config.yaml
n_head: 5
activation: "swiglu"
norm_place: "pre"
norm_eps: 1e-05
rope_fraction: 1.0
attn_scale: 0.102
init_std_down: 0.0
optimizer: "soap_variant"
beta1: 0.95
lr_head: 0.00534
warmup_steps: 49
train_tokens: 524600000
steps: 4003
dataset: "wikipedia_en"
Each number is 128 + 32 x the weight over its row's rms, rounded and kept within 0 to 255. Layers, rows and columns count from 0. Numbers have three digits each. The size before them is the row's rms in percent of the matrix's.

# layer 4 MLP up, 1728x640, rms 0.174, rows 1067-1178, columns 40-79
103:075134093142133173151123155115112136153142088092159108153083141141206161116112123077106134138119123177167116067106136126
095:089153139068090137143097143106109073073169127094112113177133171098099108144113134107151158118125143159111162159056106138
097:120141104121157103119188182174101183068090162069118121098077140109102170086195151164158123166080076148140120175082101137
094:121116073188151117171130159133146102182088140130187147133113124160079128128151116086164117086148147081128087105113116086
094:119142117169117130197102098126075103085131143170135221116078127097060135128169104159130128063122125157080160175150111070
098:173198154135135136129121175154160173132186095105096141103099142096115165090076117155099178106104142140084160158147161056
091:124159089153113157137088149145168064082096129112095086191141120075108126126105152093219145142095138146127085063113162136
102:096126156137168089149107152172176151090079168170131152078100127126116107144080155162110091164174126148166121123089163163
101:115205137083140109098119099162136126096184107079122074087137177136149002123155113128125144129104017111131100169132157113
107:163064160142092129089114157160089137122110185041132095098108131136149190173167106098108105164118168128145114118136091108
100:161126187150112161102125147080146089093147203106110175052099115103212132105115109121116033110122099069160092174041169145
103:110130167132149087140086114140116144142136187171167127127135201197116096122082168128083173120122166198149119125118072142
111:100133125154133173194159094144140127115103136136165062168132127107083087117155180070080114113149171079122112127074109140
098:184165058128156164083141163061131170117123180116167112149124146143109160181150157138126150145092069171079135162186152115
110:113186142112070123127122145110110116081101142093150113136082135110101091121087072134160124160100075093094122152108123137
099:138095128115084119092096110113147144126151147088129092102092063192122157130130104136157124111122133093147152160131123078
108:130106159134172148088098097173102111164179145114150134165131133148088210081135138120177070121108068099139155129129136158
103:104079042150152094090152120117154107157138119092103127138119139124122104104138138160126151182153123121150075135125103142
110:123148111112151150116131106096131147103156151125098167123124116155145159137167088118147129125175167124091105157101077169
115:128123122091131116149166091124119108134139128225131120174112138167153171190132129112159148161120148192104103059106098115
093:135106084141070129074102190078059083156159148097076093091124156095168165147104148188091085081134081164100079102096068181
099:153123118085112165108192089139096135164146107122104104165168059134165105148077177159176135143107153215107164130076079078
098:146128100187089150132155160062150141127089151162146129174115151135162099160163117072140118136146156083144153155111130175
094:158157111117144177202105117083168152106082123128134150082126094132139161095151137077181154103082160098144143138097075127
092:143110150180169149128148074119087128119173161105153125078197151107129097117095158122190081155089177134132157110162111173
087:093141104080164087132098171153109115189107176129123130116126165101074107124091139151170156170129157173101123106088071084
100:111149192165142139120139126142130158161173100127164136176192124121192146122155096145151155140133060082148128133108145083
099:128127175147115125069099117108119136142135155108153123184180143135146163145097110138117155128148108104110133103110146085
085:098113151133181174050107160156114122119109154164107098155086163139163139109179078151105186158135132096115128144086128089
099:140140197181158092049144075122095109100072127103115115139108109107213106114131131192076096118089172190129107133103108153
097:141150140069166138136147090105111123056099138189153160089128102104139152103132158097153129172144154116166097156126143116
095:064060096139141114129082136113166123117102126117157138135168131147126152118118151127182096135152103089143194133170197146
104:150132127146140169170095117125149078150088053158101120141187105152123161132152152123125181150143125136079136105086078063
102:149083120156168143120150126184112154110144055120130148178079089144131171137162150056127145147130122124134148124130163139
096:093139100087143120150113091186138129112061151120200128120132136149135157151098050151090163179152078143142210100134120132
091:157123142096160111105147096136147105078142102104136120164111144134159065155105165097177084161146142111124184063131149091
127:134153179084111171160129122108140155137132133103172108155073127158071114091113138129164145078096177100151126103108117097
101:154111133085195113139120098116089136205098122078098087113147105146091096109114135111113118158182144134123104132079140132
094:137087044147168154121200085111130125166157133110118086156110077146145110127123105100101150114149111109158083117147146098
092:146129112152125201146113111088144103183151097134126158125170165138062144118129064130191108114153193138067110110161075102
094:138148125122108136068110146080131119093114105189155163150122117108146097117089163090131126112132078102141183138116121104
103:033100088109130143103116189132109051084086160063066168119145158113164087164082116160126157110168082153062123070135124144
101:149107083074134142083133166198115110138108061125108127102147153123135068155176119172109134132133186114197123206126161102
092:092118084132156173161107098162127151162166178108048149133099172129155112113137115119093140113157118096053100144112097167
108:073103107165149107106089101126139146161207108148095107125163118164181168132082139071135144135148140136085093117097141089
099:130136109103057068059117149128132088081110116128111119117098123170134156141186094082091137097177100149205176160129074204
107:160142091162138109123115089102116119134130092170110149089116106071079091136136125130095122150128157140123120134146165085
100:105095145122140161127168177113128101114180123147109103095129177072119141171135138128116122132118099147104101123109139168
100:112123116097158133125143180145114096096165081115130121123138163135105074144107081155110136150102058087159193114166082081
098:088143095134107092118162107099131125103095150159131151110187089079130174062123083115155127177119088129115125152036154187
100:158119179050124173090120166069110131188125117156122080088223171127167131143097149098202082110134128123154082107113114121
093:104162126153131103117104135166137184164129162108129099148187145180101085159102198112085125135139099128194124153141169117
097:123184149120115129166090158131149100154113119134082091106084111117111129132132100133142176090131177107164130137130126197
093:140146140118200118137160060151146154113072151107080149106160126103128154149092150093121205131164094132160081165074114084
097:108089144109176116160071132108133201142133140132116186165120101125116181107111135090062106128150144099097171177158145102
089:070113089174145152073156089112136121155114141099092140118173119118108152177105151120146148179160086068130169096123134093
091:136142118139181172088112117133179127087150127090192062105084107167162118168069143130163136157163192093065118174163086115
105:156063161144136123137135154190101124164126114087052099137126084123134126104114084111148165210095127167133102118119168087
112:120148135154101093191148215139070113160176100087102097174158133114092079179099152195143135114156116127158138128162116106
097:056116139136175154107161099188101097101149107119132105077131112155137071117138176129075103161126141087143168123128097139
098:106137142112158136131115147079143175072149146149159174142214169130069100101163138164123126140160185122064134079131092129
101:126146098114107113147134153090101137119181102122094188074124142120117149104160112113147144188109096138133146134071073172
102:119153115157092082145163073124091138122134052196124170124135145152132191124147118112147178147136103118102191130157081138
092:153186148086155147087117035055165134146139132118163063190153126162165109145129100122121127081121135166159109134119210195
100:099163106130096125127130144098188144169129104095183130119128135114159157150177141117131155123140168123099129157111086148
099:200111095100140097222148121112112149080099121084152084165135188126140159136111075170104092118103122144198116108099108089
096:140104084127152155126162146084143118130116121120102115130184142190133092114151125162136161116070117151178216091135126102
110:142139152115151137153183053109096106126115202098116174119116118191159096131140104094125159154174110155100130146100134141
103:132150104111084140096145140120130141112131095128074083081115155151100104169155177159102143118105132070072110167171105169
109:076198159143087100135114109142075113138146159124093125112182104111160160121136142117086123034164109116169078104163152165
102:137126184153090165189155123171082089094088165110113132128141148166173160080162105132170117181125094126065069094110080148
103:141140079141150109080158170094153138132171149155107056088170155146121108109120144119078126074186079088157111148119112079
099:129069030105077152088136167094184128197114154151149112134173150063097151136154155105115115180133148088148119054166152134
099:157135151193160132109126148179124172145168121093151171153129136152093141134137060087169156128135158105111102083097154185
114:086137182168115136150102118151175137105082168126115150102126140093156103109147187088146098156087128125176108085082197088
096:109135126173181114118104188117156153158153137106167188141054114175168111085161171142131152071108128134133116121165139073
101:118142131165157157110114176102078151115143206145076114148112146228170090103065148120170140111112111144146132134147109160
103:090117089110100153098184093131206114142179099164137139142096093122123146138121155085124103116180095148120087127137152064
093:047104115153110149139118169167128193150065105149119132157069128124110173154098129177128086144066143034108055095100133138
100:164137176183118157129141133143150106123166078107137174128197087130104083140105121100088110113085096139111154155127186088
107:135119117146110127155147102124075166082089117121104085102132094162129091067108166136117126097140129100130137136109153162
094:104089084148117113121159164121146178181147108089103061104167172112116168133109108137159136158066102187135126103095173137
096:125115142126132144155170041097133130093125165058151088131117151175136159135155089135124102080141131154155107113203118134
104:173150160132192102216146178166175170114197156121132091078134129143138068162103117145152153145174113197066075158124163146
096:141090141149039185110121072103142175098116130084148122102092098123147146063140079115148142188169127128147156141081077106
093:049106143143125125182086132133085144103151134095173172138143175112125113122128141188116098128144090130139210125167117102
105:124153114129208166179126078108157164139149127128072174169135193129124136145122129082159150172121133142103093135196156152
101:093111165111185127170093101125169120180165145174127130161168183119104128152147145106125093094114127075103100161170121093
089:110086153188174071162109144134116140131102160112095100178119182141155063147184080143089084145201142115198147148163206098
092:127095116179114151157175162131092095103181126147087134180150137119090116155080110127147151144131127151148152099110156122
111:126104129128063137130188146140131129124079131116130180106080129127124114130150142121124170127128148133134142088116125116
110:123125119101152113108168113117153214121115117148141126122111062084123148153078116171120136100093187118106134156126121242
107:149154089166121131130102115117121117173103109078122180127080181084153149076119140084157198106065106081151163109127131153
100:141156077102103178121126121156098113120097057159089191242178127171092081102086161097098110158138153149115151125108081133
099:122086109171120149122157146047165085166165101083160187103133196111164121079102136117078121151112139121134085111116100098
108:076160113190082146107136150156120122152156135138124102132111196159125131109105038161165133150153140133174109142183195092
096:123115101111210091100107179156090077158116145129130167119183119156128127103062157148183109147154111086120115158145090102
099:195092129114151116144101168115098201196107165138134110168188123136107115119136078176134127152166122120134146181079138149
108:135168088153107121077124142073100183056092114101099135162138134143108084147124133127047136154149145155212111137177104109
102:132090168110139071137075119114099134111185073116134114092108142100096122127144111125104072142160117143095099102152154153
094:183118104134159093125099193122126143066096150134165131098057153155157114143089089097144140120091132129094143113142148117
105:171145147089123119203132148134103154090114161099107097126144128091131117147184177091143157117094171134109114165064101102
102:102089161126145096139055141078129106130054190115164107175166136152081137127155108148157090118141163143161142095151097133
097:150105194127103176095142170132133113166117090145081092124145093101114111125148108167160095127104181121114086132103123220
105:096090108193116124094155122109152130141111149110129066074170100102147111128064137097094092118138168132144120130091118092
096:145169111179080115100116169188115104111114107106121136078133111162142102065139135177178137094093095080156144099101162170
100:141141133121162131149126127171158130117151176127123090115118232115130130087051123130124093128059113195113126096123185150
095:158128110105124092125095119137146113077110183161136157115123122165156126172147164074142149094150087101096199143141147144
105:071141147086106091115155109136079209139071187098158075110100120067133183140146142113082157152181081130159118121105182166
099:124153213097132138114162098132183136127095111123187202110139149136170104194094127141134099114140208077134090096128093114
095:113151145122148095120093076145104096166100121072096138115115114113077122117144038140086131134163174172175117095157083167
094:136087144060158089129124098147113142103103091159134099095135120046164084156140121170053099112124117067149139092136121143
# layer 4 MLP down (transposed), 1728x640, rms 0.17, rows 1067-1177, columns 40-79
103:178128131111104139149157144127116157083146117114132138066120185154151134122109111112127119110130155132138117074130137131
098:153198119080112043123170115079121106074109149119150147125158201177137057153122124094130150121159146124112139170160160141
101:112145168120111110096138158106122103133135164100127197074122159125107179078111160112080057132144153133187168144104102084
100:089167168104168113147085149085171107168125123198107179184107102140193110141146081099118100098166083087119141104132139180
097:117136098140120122127054077113071076099108078169154157129115109204088109108120129120158094098074088124167094140150126106
104:153145145124137129161130143121100134099129133116132154153097100125112151103107142120107078112119134098143119164102168105
097:142075100076124145159097146164096151136142076060111152162172146119107150141127086140200081129135195150116085049143153047
100:143096103097092097123115127177138113153103172093148125175112111115152099072161102175064120086148147071111153146158127125
101:125181110169139075126151145121097112120186129138040087114134149137124178165173083116075203170137149151106088112119099186
107:175130166136178168123138123101087141114105156103099072168140154116122121150094098116111133074118130137141119112128121139
101:163159115112067146101124079062153095131166196106144135153132172073166106141145063104119070144096114079153136191087144033
099:154153106066189093155112112145167166151141132158137173110129149104103083136188142112053149117130131120030148097185137072
096:058185134110152111158122103139083156166107143172123106147133102101137142132148114141105109117106126108167159092149164136
101:136172128145137208085115144159177105121150098104133127116178134170103122097084148203156122135134135113106126127189129078
104:135135100110111088108153144137102181094092089113169126090081210167164116091074071076125123146102130172163168078090125177
101:103118124060163155093119098074096103151142192112155091140142113138170121117104151089135162080147097119137107147128146091
097:109190175164153111088083131151133089132121121135130146110126134133170157056179117097112113190091140168092095101195095162
101:154133134095112067148121181104131125169122150085153175085044163139096089174069154164166157128121086099116096130114104138
106:124141128144100179098168173084175176124099073092161136083155149124156114129156116117172185151144143088108081099126129167
106:032126148112169140120149103097160110117138165118185117177110138133162140216149095110161141083137098121127161078126106116
100:106171101098091082137138183102144103100128171167102137113090127121116134118113132082125168123099110132220127163101137071
102:116168147153107117156127138136053125093130149135128139104107142145073105116127077181111117111150147115132167087095096125
098:126140200156109130127067134164146071147136105105118096119129173069119128166114185157121137076176168194176129189118073187
098:143134156105108123143121106109169125047156123114194146114099085125103099154121121124139138153107144135126113090116086086
095:100142094114061137115107128168148057133143095116092176124117104137165116142142071103163105137146104190140139135104160150
097:180154149143131138120094165171157048119083127120161101167123145091087179132143115121202147134081133092122109087174070162
102:159119154128083154119144185152120110108135199187081188159095170085123167106096176180129158105119082080173124134117130130
104:167080112141133095072120146172134104155104080124133128094116075163130159149097111108106170132105071132175132133135171090
095:158187112110131166088113172175128150113111131112166134114112101132122146091179148130098137133107174148144140133093155163
101:099145196094115171144151099161108169109121123200099156106106113107152181141141116133122155124137105159100165146127165143
102:174117147141113045106169153171101203119146118179147094137129101094148128159139083148161122131145127116182173115157130113
098:135171149114139079035102045102195102100141147103186094154156140103115152112142167078140146135150157151064134113158160085
101:111083094117137117153128107188173151136141118148117133118111107117135152123133146126129102124137119147145107096161140106
100:201143091145150072130123168174150103124069121159161169200080114143165097132130072101182138034175184125115145092139110129
100:154147120140094082174129166110143099110104108113086147126086110165129127130130138138167116240033171154120124122108148114
097:080152135151092141151120151114119138136129145093164117125142153161190135126136189142154104155156149195106157131153116124
104:177126092170094138140114114163081209129058057100078208130126105102131097150117099142081131097127081182163147130055159106
093:139164160140146165162158080182159115102129164124099135087183124159110173123191151058170073145132090077146156079102123153
092:042125132099141132066071161150207149104158101173098139136090113101088180129165079148119137118094087117076167158150104096
100:147106103159142080164100118146143210108116078139118137131128128126123163113104098134171122133153115133145156136086177165
095:082137060089129145179114166178133111090111120150055148113129121143155142142166129129150124164147102117138129111140193153
106:091149148099107099148156107094069147090099162078163085219197124126073125101141177131155098095123156057101102125138200158
104:141187096162193197172125084129149168188094072191125122160140068120075097124139170143067100086175073112146110132177113120
098:135114120112133116119166147123100121180109086103126125166151142106151062125112147090135074178138174115107130108089135128
104:158140121127192180131139099130071184130125101131136111170148127147143134148139129063159091174082150132153113111126072162
106:131160144092116117122142111126114138142117122107117111108143056195085109207138091154092096091135167114129145175142112145
101:122159117118090180141138095138146101152117171095131080147115148074142163057088110112168125113137193132112186171114171137
102:093167159130135140119135156190111133157144161165166209101174158126146104075116134184148100088116129128180166132154044123
100:103099097114125136108102120148121058128157139114166101115165118108157160101194174117134057163169102101107114117157163097
097:177113147126106118122150059146109165214077107159119118149132147124168162200120081077110111084123119131158153124110053163
099:110100154128090139082143179195169087126154126138107144176097152146097111138098154123166070103067106082171089154139082120
096:148146125091130086096099128117151109137174103165151154143078138089155102161120172137139118111110144139148153112162131090
097:148118139099158206108194112139109164170166093121154094161161190095058192119131138134036129163156104114143097098062107143
099:078170127113120115166134116128155156028129100160065111119145132151144084116130102040168129114119114102170085147148143100
101:122174129155131123147181109098112106099152159130163101153121142123131095094127122086082133102119147045103216118118214121
095:150155115148101126114098121143089123150127180090131060090137155113160055144138182089150145109099089096144160152175109111
093:104169088158090116153068106076152118103124120113108166108152058148088143140133154081144140150098117196160142137125130165
103:176098050147176157145130151150114131181142112102121148115132081102051149074114182149089185134105135194165147190149141099
109:123168145133079057198108168161095082122130166118142079159062099158114154051159123036053115107138124114151138181115151097
100:139100141123104126141107118139234147173116122182160107149152135159127113112140122060121122164144154131121091191124086101
102:125130128146109088154126137195128108185140104159165129123102120145123141224128140148129226105140205153096164167147132166
100:134126159124120181118103117101149146101156123103163139092107153123169175178093112183096130156154226138093184102122104126
102:146161146074120094101078134108235095162130137131100126125067101188152115123176011157138122142107135150120191105163172116
097:139139107154086098131194125095172124135148091099108106090135099076132127109149122127101122127173116184168123160096120143
100:114117140118198093141143142132058112114134109152058154105098149107170138088151129186168080120142122119112170158163135072
101:125128044206153081113148105172088171177148067073142106155161141093178126150070114087121194080107213153129125131159159148
096:105133111148185092145120134121099076128119067193119162132180159113125086137139139147139154168079152002116132165151118096
102:148147158136203154114129142106120083110130153135106106215091107065109090161175105111108191189145111161082147132100132120
098:062193138124130137144147111119147088132132101110142157051099170108165189142143135169062145147117102073123111131117142130
098:205114160069143120165107134100142085138088165101063108117097111137132042130078086146136092153133082193130157136197132152
103:086141135174148120174101107181118164102115138088077092144156141114102151114113119127110112122166144132122113149103090137
102:177114122202097057149128072091171123130162082131111125163105069082106103124189110088125138070169137119142124189124121071
102:138106207123081087063152136140127105115139110100133084166052121116121138103129169135130090113109189094076134136144148147
098:094122144134116106157150119170169123073067146156019123150083128120161184152156163134061163096099107163173119113119131224
110:148186138092074130101122101184129141096104113134167164086128078151137134090078111094146107143114100161106161131094152112
097:129160137186119140111138150157154145136154148102149114141117097104194108119175117055118120144101143157112084111150103167
100:097234151126166061157137101167153181133129178142123119130146118082119053144144126070088163130162147132169176129187132168
101:078160184074165147131123123070200083173114153135194106152117161130144159141112071048042125110105107142095061122091146141
096:156085145152121176095104163124106167126187111101094118140175137106144130107124182115122158110140119180141129130150153114
099:067127161102117081139098138071181106188120201171113138069140162131156118113076080120107138121168090137118122150118130084
104:212141089166092161158146091152106078094051106102102115101157178117138118161178131090129139107115150132123186163109152117
098:154089145183120152142077132110115149166166171133117165156074055124136094101108146147084135096133167140138168165065151151
101:118112180123091129075159148134113121122087151106056088147106114157140171107119148104124104115174180150095096107137117144
101:161123154108094113189125172164177131101144196144149116115054156164172180095136170121149151155166123144138155104064141091
097:144198133101125150079185123121113134109143172119137205127125120121091117079095082221174095160105129089140134105137119128
101:119156054105140044176115165088143111166149109167180116113140187108104102142133131140196132166098112083078104161113199135
102:158113114117152162111096178111161089133192104142134128139160155157111082139107109128107094141100115086126121145114149189
103:155107047092142238130178139129191138154154088114162140130168098168095084148095122131101081085197114071183088127140151107
095:083063110117130112113121133139150156078107082192101124186112183148089089127183116114146120162110108122119129123083143162
095:126110093128174119126150096166102118140144157070075139114146142096136121110140153145094084109111048130145154129133154130
101:158098135123136128117065148175116113117148046116086115112178086121063161163089105101138141080126152133134183121173127098
096:091187123117104174111101091108094129108154183115113126127075133138160201069081129135130142067140143097057074100171120070
102:151066159169127171145122110127133209112083147128087124106146083092106098113130106122085140150143110143134115155029126213
099:102114137178124147128125160111100142174058135171075184164123140174109151098121105059167127148155116106125156158133148131
106:138158071155122127117108135083074161133167100161134137162101151123047119120107184092167150126100150148113131171067127156
104:231134116142101094131141098155144104058149104167121083153085192166065151098169152191198156129093141126145097110120111142
096:073156101129108190134103080116141133142112184068109122129156152157121172122119137145042096104140086107136149099151147192
097:152143116145131102135128150163157176108124141160101215106140160131107154123164102122150160095169079063081140180131148109
100:122145146164117114123123160175157110068116103081160113140104106120102085179196156108098151120114135112104116126082178177
100:116103084105158096158101102116138136123128105160160091154187141071138123102181100082077066130157135052140083105158131117
097:130123122105199057180129116117217165134093165131138186151139085114147145129144147076048090109074126176080102155165129160
097:178099160110165147116109122163144163187175200152200125188131081153082161111169090052134066136173148111122111213127152107
099:154154169104119110155126130150107109137122119132126103154138137108124080166191125115154134178121164101116131131155142143
097:182129082178190105078135174124131094155172135125119111136085172134097127154166138118122142129094152156099153163123176127
095:158092159175155145094140160145162112104170055091146107121137115121127100022092145123179102083126095112097144098124121069
098:153131106110155133143156099126087140151159129105060161134113074144120113139153122138104068113087075093105116121171161122
102:166201057096135092123165127197113096167120137100112145123051181164089130168138185139128113102152171070122122160076152197
101:125105122103141189083138155152172120103108142164182147122041132153135149132156169110131117173097121156113101179123108076
106:136144097165131090139105176120059115142144156135132069124139074138121183107146137107180166164129146103110099085149181175
099:116047139107036149123172142171139105138176122096125087181132149158095121101089110179117102131146172112114138028141076147
098:106102174105096116123146095151119141172097124096167106129119097100163161112118193101094125132087112131192110125168099150
# layer 4 MLP gate, 1728x640, rms 0.167, rows 1068-1178, columns 40-79
100:138064119149130134172139129130150123113140177143189142144143093114108092111119092150166159127175132130154156077087063168
094:148110112155133128127177161181077144133098114123166123104117111130124134125182152144138142091144190168130163123112107178
094:196119112107088094150097159146038143094114169089212146102149187089135115118163192110140084201218085104155113091089127129
093:089124050144106144132134098129116173113171129113118180111118126079160137090067116123147135083120123130138154099100156164
098:164131106115138125213136140115176113116162095127155193135126100089122102102113120050108084154079127114143150164111129118
094:121137152160079134175143139116222162135083104162139133158085156180117118148184136088133104147163137151087109081135084107
103:136166141171097163174118138061119132137161131178134108166070173089047187118157113189148126112141103169115186075081156058
100:091150145130078158094212083134176126170162117162154167140135138072112163073073145163171109121137152099151173153120072133
105:131105098141179145156115128112094102107104194138085126146133108106105062138131101109128108128119113096123088151124119069
098:183114149095199102130163148120122127077128094131107109136192165060094116120122079143130133099099161177116158149176121097
101:171170112164097067168126117064160143120066102203179195106168089087075131175104104126118110075167098107137117143079143097
103:119159182110130101109121128156118153210195093106107173137154097111100120141089101134163131129156062108142175104153132144
101:112091193148129123173139132131108147124167161117142093183169100129224191119186078137122173180160151098142124162150161107
117:075103178157114171136077135144106129138091086139105099118200117168098172125200141183115147140131133112119102162149139078
096:104136167085112155103152136077133125105129150078121114181091175119082157120175171100111113064139119056112126165103146160
098:163127132144155115072142129116124092132168143142124106097090155127148098058146142142108102163163074148133121120162125153
104:050111107151088155140077194113109144179158070145151187183155113124109137107096105117114130176134111139117106085166143107
107:071075089133122101158189138110178163171182149113125176133140166116104130114190070136139131160144146088102171092126149165
121:133121106126113147114104163177099110145123108211141121188170054101153168164041125128131118108142034100121083098111155070
096:071152103182160093177121141132093112144129127081125177184199137138123122127097109145100123190155107119130160127112095188
099:129073118112144075173148158148094140108125145064103120113125111150136184066130178125175108192155085108170112150158187184
096:161118127168141127135083146116161117150130173181131075120152158123175037102106175089165155134148105090162117096111135168
092:191120096123117196130100149107087129135093145159117146130147086082129160096174095140113106114148128090138134116153096090
093:115155085161131140141133139171117095179133140140088062125136104115121102113076098165079112109134153160130080125098145133
092:135154074079128109141083172129101122219095158110131141149074191102148113185100173209160177137159144157109167128117076154
102:091118128145075156142123123150131118045069116172175157164108161153081176134193133144195095137149143197155161100173144130
102:157175104172120127131127107112144138112167152096098123152080120112093126115126097187099152107167111152128107149148146167
093:092173126093153167117144051148156137116085116185126112195132054165124123117207087232099176117147134117131177123124146133
100:130104098136106115130123166128210131082096148113117086138179083118092081138089175098101121128090123111127080108167095071
097:141133138170095107145092121169098102073078149137127132162139115088166110050148123136085155071131137093150191143128143077
093:110149114128163074106066081118152074162125204110167146131088109104096091109147101156143111145158183139094141150161122123
107:085091144188108135133098080142094159157107122126130106170113156089084112161100116112144095138107130134175069088145172184
101:133163138126105168123079150099144170127112137159170120140147163121095121144095160136135135151182100106141140167127116148
099:112152124089147122163181111110107130129085088106127075126097172133121121111131163155193135135100148134177092153152125105
100:129132058104147098136146155083129155203080096125137162128103106128209088150159190083174095167118111155097130156139117140
112:082090124113116090142140104076141131148167142150116107138107125125109163100123123148151111115138099097153119128171158129
101:144154084185147138158122070157076148101116200167092156203130075106148115163102109112148179158129121148141095130104063146
093:202113131098116175105169139113124132083118121187180141137125100165075083133101097133174096151155139152114114065155077102
094:118140116139124073128205145156149177121110071138099144153148110118131128097157155165119120122117138124075103095166108149
091:163116137114210083144155077115147112153173166105135097140105103176116128157118123175147109138110059148169130143159123136
112:091119151107126107128154106128081101147038106119144086192120102127139130121107131149153100143108146099127129128103214134
099:083110145154152117134085140066104119088161207152099164114129160176181146142103153151214097081177170191076151111124106086
095:117134172132101143125071188142170146174155165158133154079129113133073116157098090106138127145168127123095200153116122199
111:108141088152182103154117060111159128134205150125073175188100123102150190124068139109093124118157105147077113102135145126
101:118135166151125156117098162142113081177128135174162164101163133110135125169129141119126158124119116060100165081123145102
107:193177092153121092097103108069108141169140088149116123079134149138200129121052118097090146180184171115166186102162137116
101:174058110144145158105145169176183142138177140027135141102120161146150122143096102087173152110109129165162129115130098138
093:113194144074109188108085147194121060154130091186081159112143144097117116085098094137080103144117103113116130147104078114
096:113132076113172095107144158179145130123245103110083116102122121162134133131110111202101108055152122078145098137158122162
101:106170096114164100102152068105133130134125100160063150098153099114063101104064141107170217143086100096186143074097083074
093:103120114085116111128118088125129106195126082091133098128111141148100135155138172071132148186191127089126157133125112142
095:098209190096170108134148125076101172174130077163158156076096122131096124103132109187117122089145157159110143104121062108
099:068109122111154074174097054059136118171135126115092133095139095149114083082155125100079170133114102118107137114091157108
097:166051124150089127161108137177101157111118077112118140144026124101120130127126137114129104082089169127090131103168143197
093:123127103114108120127150181167136132158192150140095089167127145145119107111134148119124131067144115205083106109122076160
093:155152090145143115074161106151118111140141121065126127103132118160159120193123117209196095125089116174113175150106150076
104:147123090148120202133119130131148110157134116141138101213138068165107131062127095129114158147149075132147130131107063172
112:159159098133114123096131060153138144224132118090120097105077117124141138124120089111166094078121108167169121131109118171
092:110121140132051168219142134122107108169168107112098169106220119153118200115134120099121162079059157123129149188159110107
103:099097114152133098139111123101163145100127091111087105095163178157111078104102151067086135124136153077179159132105185120
097:087105101107102166179112129114133131167133156138150074106135163126126114099079137130117177136052139114110145100126098150
099:073126091092132082104118150112147119122156145112195128107099146089111077102094089080112042175109091123138090098171091093
094:098105092111140173132108159099152161101112142190129136092085154101097119080119183135095143133141198100111116182142097108
101:142159101083144067130140169113108108156165130150123134121132112090138161168114121165112097102100123135153176070154093102
096:130159096146149147174204095147136110143128127106044120077173112103136113135099170128156113164135158099156093159106145120
096:135101103134180080118169121151149170136159126178102172126134123151137064144124170126098106138111178154187147158141090125
100:183154143100148131120168080116104140073117129046117118154120108081074139148122136127142081101105168133157123144100148078
099:101126134133124130151118106127110124117077149107156189172152113099113125103102083079070126088187168138176119042097119137
100:184095118086194142119114148047150175170181121172073144116121135137114065142108108093161151122098137093117181192168104127
101:110154066080146121129136108118078142143086102101162150130130100129151098086096156181147128078151096077068102160083113143
102:167079120139126083160134123126142112186122084059142139193147103139162133088128155101159166192189109135148147130151162139
100:102178115160188140114108079167136152122115192177128150129148132092143182138131122077159147128131130142108154144141126122
094:062124071092088200145153114156164146121151057154143141141116057134148105124134170116110146169132172141109207166157122149
112:136074119142119152116124070070129178135162077142140154141106144113096134172121116171129186138099115099154164088084167108
096:184144152161106117183132161056176115149120174155122151039097141133140086146089141104119080123120135174141159149154148139
103:131094132157159061183094186106202159153118136120120170150102097129146105145129136131169085141172133087156143146101122109
100:144163135135115182218159191181121128167124142127097130147154134159110098128147076137162135133196085081101091157124122144
094:114093141126055117118098140127080185106164086145200103186112088102080153082129127113166087077098096111109150108169084095
103:137095134139142061143123145181115162131119119127141094183110126166161127102125127116109146199099187161149154138065184108
107:081087100108162116148145141165166186116110140124094103142089110157116177124082083188170077143091122156157126103050121115
089:120118112166093104104130108163152180150114109115135151166088112099161214137064129144160134112158088129053098106056128120
094:145153136092126126181103149093118136107123118107110099146114116119093104077106224164150081103107134168060164152174112100
099:133083099101136112143119119114088176152089129134121092131111116150170072127099171154151136141191091135171094123115161127
100:115183109102114141106157132133123133070174095128040189177118195099115131139132112133142100149116142129146137097188168115
100:146099155105143140128093167101105152067096169120116128129168114129105143079201142094128100130089133158136143161161103121
105:166104117143091156156154081088145105172123054137176160172171156118142141125097132104156135095149111198129085189148111125
105:113068116145148059120112122128101139132129169096128120161167089218169085136131116110119197126152138109151123096109136128
095:131138154108120122178120077117089092142158153131097151088138136113138142111113063108212171070130071083082088128104154118
093:151179115161124172140151146097090120132156142169157143168099147093117110095058127130137106134122123138122087119152138140
107:072146138174087126055101096094189162094139120100169085117132102152152118128081107142101150144102131158089106093134136120
109:118142108098149181132133172136162154110160151143153107136112162152161219157145127122125065113154116155153135072128167157
099:105109146063119127151162165087115115180068142196115117103127080156096121141144142135065095129144189134047232115145092101
101:151117139118143245129147122133148093126094135162142099111129117127048143111086159108149127119112145154140142118148114177
096:101140125149121144116121148050148132202108168174168145117128155132137142110117123126139101116114073124168102125140134110
111:115146071167097104092105088123149108133131138115105061146127108102087179139111137178138143136088128200135154152131112097
092:170135102135099152138149172149122115122089089124080111153117117083151117107126125126133070125127090235103113138144209132
097:083062078141130163116112175150140114126157141070113099163093137147128118163128201107177122089129153184132171085115125132
103:158192131130194088130144205120171154099128095152121086145148157109097138139159110084139138186101156082112078140118171142
106:089110133125103091074114130123084149104167155102125187105120167163104151097209074113129100111180136089124120144166122157
097:097162174124101129063149137199137097099169175130129094100126154143105191188201134152180121134116121128150112138107150073
102:115064121131144128102163151066163185100041113150134153151101128104118167163183077141094125117091161141140159117143119129
098:157155142157086209117114089120146130137139141187178155111113158175175064164101129167177164104162145077137117155118125192
097:151143151156092142103141135126141112080131080062163086140093082088117084149124122115153152033168143197155183146134121157
104:131182126171138097091211107097124161097132087119123106159159179088158159146146103131074142115147127153062135096145099096
093:099133118160174194119124162105185102116126082149086126120134088130093106163149120164139074127123093122127129147129168122
101:126103155089134107087121111149105143138167102157081174135123105182142140108182088154160142136121117124124077145036185104
101:090074149140106031106097138089206158123149105129146117138172116143108118141090134142063090157130144116174111084145124153
103:161127066152115086082131140104122136145130141117147149129100081141091171126148111115173170141154110122144145114107117103
101:100139113108158108110100181090119173100160139141164162166124123140133091110142083105125108116113137058079135080031110108
091:163114106113142151135175084126176125172133160144168116172091098082097144124179160155171135113117179121093116145144122135
095:122149159140122090155151077128137109157111077094123134064106180104157133078143146143151179079168176179108098088128127177